config.yaml
num_hidden_layers: 8
hidden_size: 224
num_attention_heads: 5
num_key_value_heads: 5
head_dim: 32
intermediate_size: 576
vocab_size: 3800
hidden_act: "swiglu"
norm: "rmsnorm"
norm_place: "pre"
norm_eps: 1e-05
positions: "rope"
rope_theta: 1020.0
rope_fraction: 0.5
qk_norm: false
attn_scale: 0.177
bias: "none"
tie_word_embeddings: false
parallel_block: false
extras: ["some layers without attention", "gated attention", "value embeddings", "an embedding shortcut", "skips across layers", "capped logits"]
init: "uniform"
init_std_qkv: 0.0352
init_std_o: 0.0437
init_std_up: 0.0503
init_std_down: 0.0503
optimizer: "muon_variant"
learning_rate: 0.00618
lr_mult_up: 0.714
beta1: 0.95
lr_head: 0.0048
max_grad_norm: 1.0
warmup_steps: 200
schedule: "wsd"
decay_fraction: 1.0
decay_shape: "linear"
final_lr_fraction: 0.0
batch_tokens: 8192
max_seq_len: 512
doc_mask: true
train_tokens: 92750000
max_steps: 11323
dataset: "wikipedia_en"
Each number is 200 + 20 x the weight over its row's rms, rounded and kept within 0 to 999. Layers, rows and columns count from 0. The size before them is the row's rms in percent of the matrix's.

# up: layer 5 MLP up, 576x224, rms 0.0502, rows 75-114, columns 112-167
# down: layer 5 MLP down (transposed), 576x224, rms 0.0503, rows 75-114, columns 112-167
# gate: layer 5 MLP gate, 576x224, rms 0.0503, rows 76-115, columns 112-167
up75,102,211,220,154,241,217,195,207,202,171,212,209,205,209,198,198,228,186,195,192,222,190,210,207,214,232,181,199,220,198,191,202,194,209,218,213,218,177,191,214,184,207,244,182,187,213,180,253,208,204,185,198,236,246,183,175,169
down75,100,192,201,232,186,202,186,152,215,242,176,198,262,187,216,199,220,188,212,216,214,201,218,181,171,199,200,212,184,205,188,201,211,229,219,223,202,212,212,192,201,212,246,231,206,210,192,181,186,210,222,218,212,210,229,219,204
gate76,093,189,155,222,208,202,213,188,199,225,215,171,148,219,220,168,206,182,182,203,195,234,206,201,204,195,196,217,190,198,196,184,186,194,180,230,177,177,200,235,190,206,203,204,203,213,206,217,206,215,208,209,196,184,213,213,179
up76,095,190,220,203,204,215,179,217,181,183,193,222,221,157,187,189,197,206,154,256,215,187,185,205,211,187,232,200,204,227,202,173,182,251,192,158,227,166,181,197,196,190,220,180,196,179,234,155,170,211,194,215,227,240,211,194,201
down76,100,228,182,195,194,210,230,204,236,233,198,221,216,213,193,233,169,221,183,217,213,202,218,182,193,193,188,200,178,178,251,164,182,194,224,189,177,187,166,194,187,210,188,170,206,175,211,197,191,200,217,216,208,188,172,234,211
gate77,107,190,207,200,219,181,159,206,158,185,213,208,200,221,179,211,194,207,196,164,191,217,212,180,183,216,222,219,174,196,206,175,223,231,180,189,185,231,219,230,194,149,212,208,204,231,177,182,185,183,210,195,211,202,202,197,187
up77,101,239,220,183,202,212,197,187,188,168,210,188,186,210,171,208,212,194,175,192,251,177,209,229,229,190,176,204,195,213,189,188,187,162,194,179,244,222,196,212,203,206,172,171,182,183,209,208,239,173,178,214,209,226,181,184,233
down77,104,211,191,211,176,194,201,216,207,190,202,206,185,210,221,208,180,201,192,228,194,217,192,213,206,210,237,195,241,203,200,202,184,169,201,195,214,183,211,227,248,212,204,170,221,188,241,174,205,210,215,222,179,207,219,191,218
gate78,096,174,191,201,223,212,164,203,152,205,215,213,219,181,171,216,218,216,245,152,182,223,216,223,224,213,178,214,177,230,192,202,195,215,226,211,182,187,216,193,192,202,211,211,175,193,204,191,213,185,172,190,197,210,222,215,236
up78,094,214,204,184,225,201,210,165,203,190,189,184,184,191,175,217,175,210,209,184,164,211,171,194,203,204,195,208,241,216,187,202,224,195,212,202,181,187,185,188,203,209,177,194,219,203,207,239,173,178,180,192,182,206,207,198,206
down78,098,230,193,181,184,189,168,176,196,162,175,201,197,197,193,199,211,197,214,199,209,212,200,200,212,227,203,200,227,163,207,173,202,201,211,204,225,202,229,206,211,209,186,197,168,185,199,185,210,182,192,227,204,178,190,226,164
gate79,088,211,223,218,224,226,221,192,200,205,229,226,214,199,204,219,192,198,190,185,223,201,198,170,186,162,233,192,222,205,222,194,198,199,203,199,216,190,200,217,178,211,177,180,220,203,200,174,203,197,185,217,202,220,199,206,218
up79,095,231,211,185,216,202,197,214,209,226,229,214,200,211,221,228,195,206,238,166,174,199,197,188,197,191,202,201,232,210,182,224,235,194,193,206,196,196,205,226,186,200,196,196,243,240,210,192,210,187,219,223,186,186,205,218,175
down79,094,180,197,223,205,227,187,210,228,220,202,222,203,208,216,184,205,209,187,202,199,221,181,181,201,194,204,213,222,179,214,218,170,162,199,202,179,191,216,226,190,192,218,172,179,194,201,208,203,184,212,199,213,191,186,160,201
gate80,100,176,188,182,206,171,205,190,207,253,228,176,154,222,231,207,208,220,207,213,214,184,186,190,203,201,191,215,229,219,217,189,198,166,221,228,199,200,206,201,236,211,196,213,190,204,201,186,185,238,201,178,186,195,222,189,212
up80,102,234,200,209,211,221,190,195,188,219,221,189,171,225,187,188,219,187,172,192,203,216,162,198,180,186,188,193,203,186,224,164,163,189,197,173,246,174,239,204,203,221,194,214,207,221,193,178,200,203,178,155,216,213,202,201,197
down80,096,190,187,211,216,204,214,185,205,186,219,150,192,165,161,211,199,219,176,184,217,191,202,185,207,242,226,262,194,208,211,208,223,186,198,211,205,211,183,186,228,214,228,199,189,173,187,201,181,241,196,253,219,201,180,227,204
gate81,104,210,184,244,185,207,214,244,235,176,209,182,212,208,213,191,207,182,185,244,210,192,172,210,198,227,172,182,214,198,243,210,218,197,191,196,191,210,240,200,193,207,205,184,194,199,215,161,187,163,198,210,221,194,219,189,165
up81,108,200,200,201,228,194,189,170,202,166,177,206,225,177,211,207,241,166,216,242,223,210,189,213,190,216,186,237,142,214,183,212,230,181,192,165,203,222,235,162,183,226,186,183,172,222,234,183,203,212,176,193,193,177,220,219,194
down81,102,206,162,229,202,221,217,227,218,204,217,224,194,231,188,189,183,187,174,201,203,193,209,179,192,166,224,184,199,231,201,227,220,195,224,199,164,189,217,195,210,212,165,215,176,190,201,203,185,205,192,215,171,208,171,216,228
gate82,105,199,164,214,223,213,173,200,180,234,194,202,207,200,218,188,219,188,234,177,227,232,217,221,193,202,195,182,174,198,168,150,191,221,167,204,191,194,227,265,199,185,229,199,214,216,219,222,171,190,193,223,214,174,218,191,187
up82,103,188,235,219,174,202,189,183,212,203,205,218,196,193,187,200,186,174,201,231,194,191,224,177,187,186,233,165,167,201,227,208,240,197,195,203,146,184,151,159,196,187,194,151,197,190,194,161,212,221,232,180,193,223,199,241,200
down82,100,145,217,207,205,201,221,212,221,176,199,204,208,180,199,194,205,196,191,216,195,217,168,200,184,198,197,200,222,202,240,234,215,213,183,198,201,180,209,201,223,168,202,208,194,202,181,177,190,218,179,185,175,155,213,197,187
gate83,097,210,201,195,177,205,201,176,178,180,205,207,218,191,225,218,190,183,216,219,172,217,218,192,186,204,207,225,201,188,204,201,192,182,235,207,177,184,185,176,219,211,218,188,226,226,197,228,206,205,179,185,198,211,225,206,207
up83,103,195,203,202,207,152,229,170,219,183,180,205,192,239,201,210,213,211,189,201,156,218,183,219,190,190,196,227,231,183,190,196,211,184,206,211,197,248,182,224,229,225,229,219,205,208,178,208,192,234,190,191,245,230,196,217,189
down83,101,261,219,167,204,215,200,185,220,203,158,166,182,209,205,278,232,199,205,204,232,197,216,194,196,205,206,181,191,212,206,206,194,200,209,203,184,203,185,203,187,176,175,212,229,204,236,212,210,179,228,193,225,184,210,211,187
gate84,097,207,171,226,217,183,161,189,195,206,183,202,210,213,193,214,225,187,198,239,211,195,210,184,194,200,191,166,206,201,218,205,198,208,222,231,203,187,193,246,203,188,127,188,209,175,209,199,208,216,161,214,197,213,184,193,185
up84,103,207,210,204,195,246,232,227,213,201,211,222,186,182,196,170,179,208,214,177,183,199,184,193,198,184,231,217,202,184,196,225,223,218,193,156,204,215,205,196,182,204,246,190,216,177,163,172,162,188,202,204,233,216,186,183,193
down84,103,213,197,182,206,190,186,219,208,208,213,212,204,182,238,220,181,203,199,208,140,200,201,220,215,215,186,185,190,224,212,196,199,209,214,154,159,207,224,167,183,167,180,182,193,178,211,199,231,191,190,187,214,179,208,215,183
gate85,093,214,205,207,210,199,202,225,203,183,206,205,209,214,221,187,215,169,198,213,176,224,194,203,154,172,222,243,215,185,191,239,212,201,175,172,215,198,176,221,225,177,178,201,203,212,194,167,213,168,178,196,183,212,229,236,201
up85,098,190,179,202,185,194,224,182,177,182,209,218,193,243,181,187,173,215,209,209,190,189,218,215,244,193,191,167,199,235,223,179,193,165,230,173,184,224,245,222,196,211,225,188,183,182,197,185,198,234,178,186,220,183,174,205,200
down85,099,185,197,160,209,212,209,258,181,202,222,156,215,206,244,207,202,251,178,197,200,204,211,204,233,224,196,223,192,219,202,201,204,211,182,203,196,187,174,198,211,202,181,224,232,205,212,178,205,208,224,201,225,207,210,241,225
gate86,096,220,213,182,211,197,220,215,200,227,211,275,180,232,193,200,207,196,207,173,226,214,160,213,197,218,191,219,180,252,195,218,227,187,166,209,214,223,199,183,223,176,182,196,179,192,227,191,189,206,194,224,199,189,187,230,215
up86,097,206,155,192,188,192,186,235,211,162,229,206,181,214,197,184,200,169,177,193,190,208,175,186,177,186,198,196,172,206,208,193,187,237,180,225,193,202,197,185,172,184,232,236,213,194,202,211,184,213,202,224,168,215,201,203,231
down86,096,176,203,209,179,220,208,235,157,200,193,206,203,239,221,219,203,205,209,187,218,182,175,202,198,226,198,205,245,192,205,206,191,248,235,213,222,199,186,218,174,196,203,192,209,191,187,208,219,189,212,180,205,204,160,198,170
gate87,109,181,187,204,199,202,218,203,211,202,197,211,178,205,207,221,230,168,227,226,201,216,182,201,205,184,174,222,209,180,200,199,225,190,197,194,191,199,222,202,164,199,184,186,176,177,239,210,217,197,211,224,227,169,245,230,184
up87,100,176,175,209,221,220,182,139,220,190,226,215,192,189,196,191,221,230,184,199,221,188,167,185,242,187,207,220,190,210,227,202,216,227,166,233,171,201,216,185,197,182,158,208,173,184,215,203,202,189,204,208,197,202,191,214,215
down87,099,174,181,208,206,192,184,181,207,225,158,170,202,170,222,203,182,216,206,191,180,171,205,178,207,222,210,202,205,193,192,202,254,203,189,229,221,180,186,172,239,232,175,189,207,221,185,195,220,193,225,215,214,195,190,194,183
gate88,109,172,178,212,194,192,182,179,182,184,237,201,193,194,185,204,194,186,172,205,184,210,162,173,195,194,174,183,202,224,211,191,177,230,225,202,216,198,192,233,199,197,250,180,171,200,222,235,152,202,199,166,212,189,189,215,191
up88,104,189,200,176,197,181,190,219,217,186,180,205,185,215,194,198,188,226,208,210,189,189,190,162,208,172,169,199,209,219,186,186,183,198,232,190,208,217,211,180,221,139,199,207,232,219,183,204,202,162,228,219,208,186,202,208,178
down88,108,214,184,203,191,227,225,160,228,198,201,247,207,192,203,238,177,183,200,213,223,220,183,223,167,240,235,195,198,163,158,206,190,221,180,207,191,176,207,193,186,184,187,177,206,251,219,194,178,192,204,210,190,183,188,159,217
gate89,098,209,170,236,188,193,198,177,193,225,209,202,196,203,205,201,214,226,204,239,218,219,178,213,193,203,223,214,206,169,143,172,206,206,207,215,200,203,214,181,180,211,210,217,183,186,204,228,194,225,196,216,212,175,153,204,195
up89,093,211,167,210,212,170,208,204,153,182,242,200,187,190,210,210,183,180,225,223,226,185,229,199,204,200,187,224,184,198,247,171,216,245,196,183,224,181,224,212,203,233,163,200,211,169,195,217,171,199,223,225,205,208,227,195,182
down89,096,213,212,143,217,215,193,218,203,189,212,201,182,183,215,205,188,206,189,200,184,215,164,218,229,213,227,199,209,229,175,208,197,185,213,205,189,206,209,236,198,191,199,242,233,218,212,197,198,222,186,165,202,214,215,188,186
gate90,107,227,191,172,195,167,207,201,171,213,256,189,194,207,166,213,224,171,217,207,212,245,206,182,162,212,218,207,202,225,207,219,215,209,232,214,209,209,207,194,172,200,200,184,181,178,181,192,191,234,188,212,210,210,169,211,198
up90,104,183,218,222,225,216,214,199,196,184,203,199,176,197,213,189,202,172,195,212,198,201,246,202,220,197,193,180,184,221,211,206,212,209,219,220,219,203,181,222,172,191,171,175,156,220,203,201,243,246,178,180,190,171,176,165,193
down90,105,208,196,194,195,197,208,212,203,204,210,197,175,223,158,225,203,220,168,188,191,252,253,204,186,209,199,190,199,222,198,189,183,215,227,184,199,174,198,207,147,181,180,189,172,198,213,201,195,181,216,213,224,187,169,192,198
gate91,100,180,179,191,199,199,214,186,242,216,210,218,186,204,219,201,203,166,160,164,188,190,215,185,213,199,221,193,196,224,198,190,167,193,215,208,209,194,186,206,194,193,197,216,195,173,228,199,190,211,234,173,188,207,234,188,201
up91,097,218,233,232,237,159,180,247,178,208,217,153,197,197,195,212,208,204,203,243,190,203,211,213,202,192,202,188,192,204,209,177,199,207,163,234,207,224,226,208,214,200,195,179,195,221,174,193,230,177,156,239,219,219,211,190,208
down91,096,180,206,228,177,174,164,205,177,199,254,219,178,187,200,211,216,168,177,205,210,205,206,202,181,172,215,193,184,189,203,186,171,196,217,188,201,217,209,221,189,180,200,193,221,200,241,224,200,202,219,221,190,200,228,219,204
gate92,097,183,162,195,232,196,186,239,219,185,196,206,208,190,222,217,214,210,192,184,192,237,202,157,198,187,207,207,233,196,184,176,213,205,155,194,179,218,221,215,197,189,188,221,233,204,227,168,197,198,192,168,198,228,201,180,246
up92,105,209,196,197,237,185,182,171,187,171,166,212,225,226,211,211,207,188,201,209,207,229,175,199,195,179,195,207,171,197,234,210,193,205,194,189,193,227,220,178,200,163,156,179,219,198,191,239,230,209,247,210,163,176,202,185,197
down92,105,220,200,198,231,211,239,189,188,178,182,213,179,206,227,168,229,207,181,189,192,183,193,206,199,158,178,186,204,244,218,206,173,224,173,193,216,200,185,244,201,180,189,241,201,209,196,207,231,218,244,213,148,208,200,199,204
gate93,098,222,196,189,191,220,178,195,177,183,185,205,193,195,243,205,226,199,193,198,234,240,179,171,204,186,233,180,189,183,217,171,183,200,193,217,197,228,163,209,184,184,194,199,222,189,198,232,204,227,223,209,210,200,218,181,210
up93,099,217,211,214,182,204,177,207,179,182,189,208,204,217,204,206,199,241,219,186,233,160,207,204,196,178,218,190,222,187,195,215,194,196,204,201,202,231,199,195,205,209,181,226,237,215,209,227,207,202,215,186,211,165,173,202,202
down93,104,171,230,204,193,142,184,237,186,194,195,207,180,196,154,193,202,205,201,161,191,209,215,186,203,184,191,194,222,186,244,200,201,169,180,208,217,219,225,187,217,189,198,197,182,203,192,201,226,187,201,183,177,224,200,169,181
gate94,097,190,185,195,195,252,206,177,221,212,170,197,225,215,209,199,205,176,232,168,220,192,208,176,207,179,218,166,208,196,168,197,189,186,176,184,200,184,210,177,187,147,200,219,200,179,173,171,211,199,202,175,207,204,218,164,193
up94,099,185,207,213,186,212,226,202,219,220,192,188,178,198,208,194,184,220,224,164,191,179,196,238,198,204,287,196,191,194,209,213,214,215,210,205,198,180,195,179,224,175,216,206,217,173,151,203,227,223,187,216,208,231,162,218,207
down94,097,187,172,203,180,221,181,223,230,185,206,215,176,216,230,213,191,180,200,163,221,205,175,228,197,189,219,192,201,156,198,199,205,221,165,195,182,202,175,227,205,200,193,187,208,206,181,172,166,193,165,195,188,195,218,195,215
gate95,093,201,175,202,211,207,192,191,214,195,207,170,194,183,168,192,172,187,176,211,162,208,192,193,217,249,204,198,191,191,197,211,205,193,160,184,211,195,212,217,183,211,200,198,201,243,173,167,206,197,171,187,229,194,193,221,211
up95,095,202,170,177,179,234,187,218,184,167,222,191,224,220,201,256,191,210,205,147,218,173,223,165,201,190,172,217,199,247,197,215,225,177,186,223,221,189,211,186,210,199,182,212,208,178,241,244,197,183,183,204,170,204,186,150,235
down95,100,167,213,199,178,207,189,162,179,167,222,229,224,224,176,214,170,200,223,177,195,193,198,164,218,209,209,190,204,172,199,209,203,201,217,180,163,214,225,198,193,214,174,207,228,203,203,188,202,181,184,201,196,213,213,178,188
gate96,104,201,189,196,185,164,214,217,200,194,207,243,215,191,185,181,211,176,185,216,193,211,184,183,182,159,159,243,209,234,220,227,195,222,206,223,236,213,195,201,222,193,159,181,239,197,222,190,193,221,202,187,192,198,184,202,156
up96,102,173,192,185,198,169,198,152,196,194,195,187,194,185,166,197,202,197,208,197,183,168,190,214,202,210,210,231,193,195,213,214,154,233,220,220,201,181,210,231,238,238,192,208,152,250,199,182,189,183,201,247,177,186,195,226,193
down96,100,223,190,162,167,223,186,212,218,216,232,199,187,192,206,201,149,179,210,225,179,216,182,228,197,215,197,206,180,219,182,170,193,180,189,204,190,232,189,205,189,213,226,200,230,200,232,175,192,181,196,186,205,185,182,187,204
gate97,095,206,235,201,238,179,218,184,207,234,172,240,208,199,171,150,196,205,199,185,223,186,170,208,190,178,204,175,206,229,213,194,190,230,199,197,212,170,179,216,227,189,152,217,194,184,206,213,195,188,198,212,181,195,200,238,193
up97,106,187,204,177,214,209,192,187,156,201,213,178,215,211,199,227,200,188,200,184,180,215,197,196,220,204,210,214,211,196,192,198,176,229,207,191,198,181,205,185,183,154,200,187,226,222,187,175,204,177,199,178,208,251,198,200,194
down97,104,174,178,178,200,197,217,192,225,172,199,196,192,189,204,215,202,224,186,223,204,206,206,193,193,195,191,172,192,209,223,193,198,196,186,194,171,224,196,209,197,230,219,209,208,171,188,187,189,203,159,215,183,209,184,195,202
gate98,090,226,173,187,211,199,205,183,192,225,220,213,198,220,166,219,183,228,183,169,200,214,188,220,209,211,221,190,226,194,195,173,226,191,242,135,186,162,221,200,181,211,190,217,232,189,189,207,166,193,225,211,204,204,215,192,187
up98,100,206,199,185,166,145,198,180,221,206,218,215,207,197,230,187,200,198,224,190,202,192,212,171,212,202,234,205,165,170,221,235,187,241,220,200,182,208,217,213,148,196,222,221,172,181,187,217,185,204,206,194,182,214,212,194,180
down98,101,214,228,204,164,222,199,197,237,194,207,179,213,211,177,167,203,221,213,199,184,167,233,171,183,185,211,194,222,252,240,205,230,195,173,181,230,228,220,218,176,208,202,186,187,196,173,213,192,198,194,228,176,215,201,167,223
gate99,094,181,175,207,201,178,168,202,212,201,248,185,196,204,220,150,215,229,217,210,191,173,215,193,196,196,213,193,179,206,194,206,203,209,196,190,186,188,232,157,218,201,213,238,176,157,183,195,192,208,187,197,177,190,173,208,200
up99,098,193,177,193,219,190,207,188,205,213,168,206,163,217,190,235,202,184,198,221,221,216,231,150,225,197,202,205,211,222,209,193,191,185,217,214,207,167,219,205,193,184,183,216,206,239,219,177,183,190,220,157,196,230,213,206,209
down99,092,190,210,195,211,177,215,182,187,199,212,231,177,207,198,190,208,181,189,208,194,186,228,184,191,194,180,179,207,214,230,186,177,217,194,203,215,161,193,206,205,189,150,221,221,168,173,203,193,186,176,194,241,220,195,186,216
gate100,105,187,218,206,175,201,197,190,216,211,196,242,227,137,179,189,185,180,219,195,207,227,173,208,178,189,190,204,198,198,196,257,229,191,171,192,196,203,242,186,194,206,194,219,220,237,232,202,193,183,196,175,197,201,182,159,215
up100,104,190,191,214,239,211,183,233,207,229,169,190,196,202,194,190,218,207,199,186,197,209,205,200,193,160,213,193,174,203,212,218,159,235,216,231,205,182,214,211,196,198,204,138,186,218,185,212,223,222,192,206,198,198,204,200,201
down100,101,203,231,233,238,181,198,197,188,212,204,187,205,171,199,205,172,215,202,215,203,161,199,204,162,194,222,208,181,175,231,235,201,198,198,220,184,188,254,198,204,218,167,200,219,214,209,218,206,201,220,208,188,193,168,207,175
gate101,100,218,174,192,186,178,219,216,200,176,196,189,193,236,196,206,213,171,201,224,190,222,199,170,180,188,197,222,210,188,223,218,204,204,199,151,208,214,214,223,219,201,215,186,194,174,223,192,225,187,191,159,224,156,180,197,207
up101,096,191,173,218,222,183,167,193,171,195,190,219,191,164,239,189,190,208,192,183,181,198,220,186,214,199,176,194,191,180,247,193,229,206,239,222,201,169,200,171,166,184,170,222,203,209,198,199,192,189,180,211,222,207,200,200,187
down101,099,231,187,209,247,219,175,174,218,193,211,195,207,174,241,202,180,188,211,194,219,171,175,181,219,162,203,170,202,184,206,206,219,186,200,199,215,219,186,236,194,184,231,183,170,204,199,192,200,241,167,196,202,204,189,199,185
gate102,101,173,193,229,213,177,218,221,192,215,193,214,192,160,204,225,215,177,199,163,203,221,170,201,189,251,232,207,236,210,228,203,196,169,214,194,198,210,187,212,213,188,165,186,216,188,197,210,201,211,172,179,198,207,183,223,185
up102,102,185,231,208,209,202,176,260,204,181,232,189,234,225,201,186,172,205,203,170,188,201,185,160,223,183,164,170,244,182,180,212,236,191,209,188,215,200,234,190,220,223,188,189,197,185,173,238,158,195,190,220,199,212,225,196,193
down102,101,201,218,163,216,193,180,209,227,187,187,226,199,192,219,162,208,176,207,186,204,172,231,220,241,213,200,228,228,216,219,197,220,196,167,158,216,183,210,203,175,233,228,182,213,216,203,189,226,194,207,206,212,208,211,209,203
gate103,107,163,182,173,236,166,198,185,223,170,221,211,220,173,206,211,196,181,190,180,190,194,215,157,188,199,234,209,210,180,234,172,178,216,219,201,185,194,227,204,209,213,225,224,225,210,197,234,190,201,214,176,172,188,175,200,206
up103,101,206,188,192,200,192,164,186,221,236,177,208,181,196,229,172,228,217,212,211,173,191,185,186,199,213,183,241,188,182,211,182,187,182,153,235,213,238,199,221,224,206,175,173,199,178,195,177,188,222,204,229,164,191,170,200,173
down103,102,218,205,179,247,186,195,192,207,195,161,201,193,208,192,222,186,189,184,180,203,181,187,189,194,206,209,205,235,241,215,176,177,186,206,199,224,190,237,228,185,196,226,194,202,210,182,190,158,187,211,220,202,169,200,176,173
gate104,099,216,186,213,211,201,178,171,185,167,217,182,181,178,210,204,170,183,197,243,191,184,237,185,246,214,202,163,208,200,188,180,200,176,199,194,201,196,183,216,203,185,181,157,191,205,206,204,217,210,198,217,195,236,187,239,218
up104,101,150,213,189,231,187,222,231,188,195,167,226,204,201,211,217,211,194,227,191,215,179,166,203,192,173,181,180,192,205,241,201,201,220,198,213,204,184,200,241,233,194,221,179,233,197,194,189,155,222,158,203,204,193,209,220,195
down104,099,203,196,213,229,175,196,175,183,208,208,205,246,211,243,159,219,236,206,238,192,203,221,176,238,201,220,193,230,186,217,194,183,189,207,213,206,213,194,208,216,183,149,219,209,216,192,166,183,199,215,174,196,218,210,167,171
gate105,090,212,187,203,207,197,185,209,179,207,216,216,153,205,212,175,202,205,194,238,199,164,172,200,206,209,169,183,170,224,219,243,199,208,208,208,204,193,207,208,184,206,208,232,185,213,204,214,164,216,209,222,184,212,179,160,231
up105,093,192,180,208,211,218,206,216,177,207,201,193,205,211,188,176,212,229,219,225,165,156,223,196,193,195,220,176,194,194,204,193,244,205,174,203,214,180,197,160,178,218,185,221,197,218,232,209,170,157,212,217,180,194,214,212,254
down105,093,195,171,218,217,166,182,206,193,210,192,232,160,222,218,210,227,203,189,193,196,201,175,206,222,204,229,216,168,217,203,166,178,188,220,181,190,209,161,178,218,211,162,198,176,189,190,188,209,193,203,216,241,230,209,171,250
gate106,099,194,194,183,232,203,236,203,192,190,220,217,182,224,220,195,199,224,187,179,184,166,205,189,216,194,208,231,198,200,219,203,197,195,199,165,216,167,175,196,177,234,207,241,168,246,181,211,196,194,195,206,171,183,212,215,223
up106,102,206,177,211,200,191,180,196,162,222,195,186,149,226,249,153,215,193,182,191,207,176,184,167,202,164,209,206,189,177,185,190,196,176,176,198,241,179,224,196,215,208,231,215,218,204,189,167,233,194,204,221,204,208,249,196,215
down106,102,210,160,195,183,209,199,157,189,186,208,207,210,207,186,216,200,181,210,204,213,158,212,195,206,207,191,185,188,210,206,171,237,198,169,201,192,182,188,218,210,200,206,191,210,197,189,204,207,203,178,168,236,163,207,182,196
gate107,096,167,224,216,197,252,202,196,196,191,219,224,206,200,196,212,201,207,206,245,164,197,169,231,217,166,210,178,218,184,195,175,199,194,158,198,193,213,205,210,213,216,185,213,191,188,201,215,208,193,208,193,173,203,213,197,199
up107,098,173,233,206,236,209,213,163,211,148,227,209,186,181,228,164,192,175,204,204,213,167,202,220,237,211,178,211,220,193,230,154,173,219,176,253,211,207,223,234,191,187,203,190,208,190,199,196,189,198,204,189,204,205,229,220,216
down107,097,163,271,216,234,228,231,197,228,213,198,236,234,185,185,200,236,186,223,170,209,181,202,210,187,193,199,213,192,214,190,227,233,214,230,194,204,188,205,192,195,209,167,209,179,219,219,180,156,180,147,196,203,225,227,210,207
gate108,105,216,261,206,173,154,198,170,180,215,199,183,237,189,186,197,216,188,164,198,216,191,215,202,162,194,210,218,200,194,219,199,211,175,232,191,172,191,211,221,184,247,198,165,179,201,214,211,192,211,205,179,222,227,203,195,196
up108,102,172,260,216,174,225,189,202,226,237,223,216,219,204,196,199,190,191,198,219,180,201,206,187,200,186,197,200,166,189,198,211,191,211,188,243,190,225,189,214,195,193,224,238,245,203,203,232,179,214,203,175,173,213,203,169,184
down108,104,214,192,189,187,191,198,201,196,187,230,178,151,160,183,215,234,221,198,191,169,225,200,228,208,227,142,204,208,190,225,204,211,219,184,221,221,195,192,202,190,187,196,209,212,233,235,175,224,247,194,187,195,223,165,189,215
gate109,098,221,228,197,220,223,212,197,160,227,233,215,207,175,194,207,198,197,237,230,220,186,197,215,191,188,163,191,180,190,216,167,217,224,212,182,224,201,202,182,197,213,196,203,207,198,205,199,233,216,210,234,228,196,247,199,223
up109,100,205,195,178,201,200,185,165,208,224,207,188,184,226,209,204,213,170,200,205,224,170,194,188,204,178,204,200,201,211,192,231,208,187,212,184,234,161,196,231,179,201,218,209,185,169,172,206,211,200,211,196,194,206,189,228,203
down109,105,212,185,179,209,172,195,197,227,180,164,166,156,175,194,232,198,197,207,209,202,177,191,221,158,220,202,178,188,180,201,169,224,184,173,203,189,180,208,212,166,209,170,203,197,223,192,240,216,159,189,203,224,203,213,180,182
gate110,100,165,202,145,170,191,225,207,202,200,191,192,176,190,179,193,243,214,200,226,216,181,188,199,178,199,204,223,204,227,194,206,221,209,201,231,199,193,200,187,195,237,199,195,236,223,193,168,193,219,185,238,210,201,183,167,183
up110,100,222,237,223,209,201,192,202,234,176,198,218,195,173,173,172,168,169,249,216,190,195,183,189,183,208,197,226,213,203,174,212,187,213,204,166,194,172,212,232,218,222,195,222,196,178,185,181,190,189,211,188,205,213,189,211,178
down110,102,188,208,210,193,192,210,164,199,186,235,186,231,210,232,183,209,222,196,213,203,197,210,228,203,197,229,180,185,193,222,162,222,220,216,205,223,211,184,190,215,159,211,203,201,184,211,217,206,221,176,200,222,227,178,196,186
gate111,108,192,203,211,207,221,190,201,182,187,178,215,166,181,197,198,177,206,169,199,219,192,211,208,181,202,194,200,170,170,198,187,203,221,202,154,177,211,169,150,219,209,163,185,176,216,223,211,194,191,200,214,185,244,253,195,193
up111,104,183,191,199,180,223,204,253,181,220,225,202,201,210,210,197,184,212,188,177,216,180,229,204,186,202,224,225,188,208,220,208,215,183,190,203,184,242,223,188,190,196,206,214,216,164,201,221,200,223,193,175,183,203,245,174,167
down111,104,190,199,189,194,193,222,223,214,195,179,189,205,209,217,194,243,208,222,225,196,194,205,190,194,198,218,162,220,230,145,204,203,182,207,198,167,208,194,186,223,172,185,203,199,224,204,202,193,202,181,190,179,205,194,164,159
gate112,097,200,174,182,170,188,207,211,181,166,210,185,203,213,179,158,209,195,197,228,187,174,199,179,222,221,208,204,199,190,186,170,229,171,204,200,202,193,185,232,204,202,189,198,231,202,249,219,177,225,206,197,230,235,216,205,171
up112,100,169,206,195,233,230,194,204,184,169,179,210,234,213,202,224,187,232,245,191,172,200,214,187,204,193,177,226,205,190,203,245,170,215,155,207,175,219,185,158,210,234,216,225,202,188,166,209,166,208,213,176,190,180,182,208,202
down112,096,179,143,198,208,241,195,193,209,209,202,197,235,179,200,222,176,259,208,235,201,197,202,213,188,211,190,193,162,220,190,202,226,203,210,194,171,232,196,228,233,193,177,242,189,202,215,196,214,168,183,189,224,197,203,239,200
gate113,105,246,195,214,200,195,216,213,185,237,201,211,223,208,190,220,211,232,227,190,204,178,192,168,207,219,161,171,207,177,193,230,189,161,189,192,214,216,203,234,213,239,240,211,231,197,187,190,197,191,214,193,236,196,223,221,170
up113,101,240,190,233,170,207,194,212,182,203,200,225,220,253,195,200,189,179,191,199,186,215,191,217,212,189,166,194,202,190,212,223,212,169,169,218,211,209,213,168,199,163,195,190,205,236,185,218,212,206,162,228,221,201,211,204,198
down113,102,224,247,197,217,214,203,221,170,246,197,187,192,220,213,205,175,190,201,182,212,203,219,229,201,191,186,155,207,199,206,200,182,166,206,205,181,214,226,199,216,249,233,209,224,179,254,173,237,229,210,231,202,199,217,216,203
gate114,105,204,180,180,206,212,228,189,192,219,213,213,163,220,185,170,225,217,181,206,177,213,182,192,166,201,196,178,192,230,201,208,186,199,218,232,195,203,176,207,222,181,184,199,221,207,210,222,241,204,216,185,196,163,174,203,151
up114,102,206,180,204,199,201,234,198,207,210,190,202,208,200,240,154,191,227,217,165,195,225,221,223,204,177,241,206,195,177,211,183,221,187,224,176,190,230,204,203,208,189,161,188,200,174,225,158,202,215,196,228,187,218,217,198,211
down114,096,232,193,193,234,161,197,202,209,237,231,216,199,182,223,181,201,185,182,191,197,169,161,189,239,205,188,208,190,209,206,227,174,203,181,174,237,221,227,243,236,246,191,208,194,189,202,197,246,183,202,168,193,191,223,238,177
gate115,103,238,163,188,167,203,192,169,164,202,212,192,179,184,228,196,174,182,226,178,187,229,175,177,188,187,198,217,180,174,196,184,190,203,226,213,209,205,196,192,182,195,228,221,186,197,217,198,210,192,209,176,182,182,213,225,181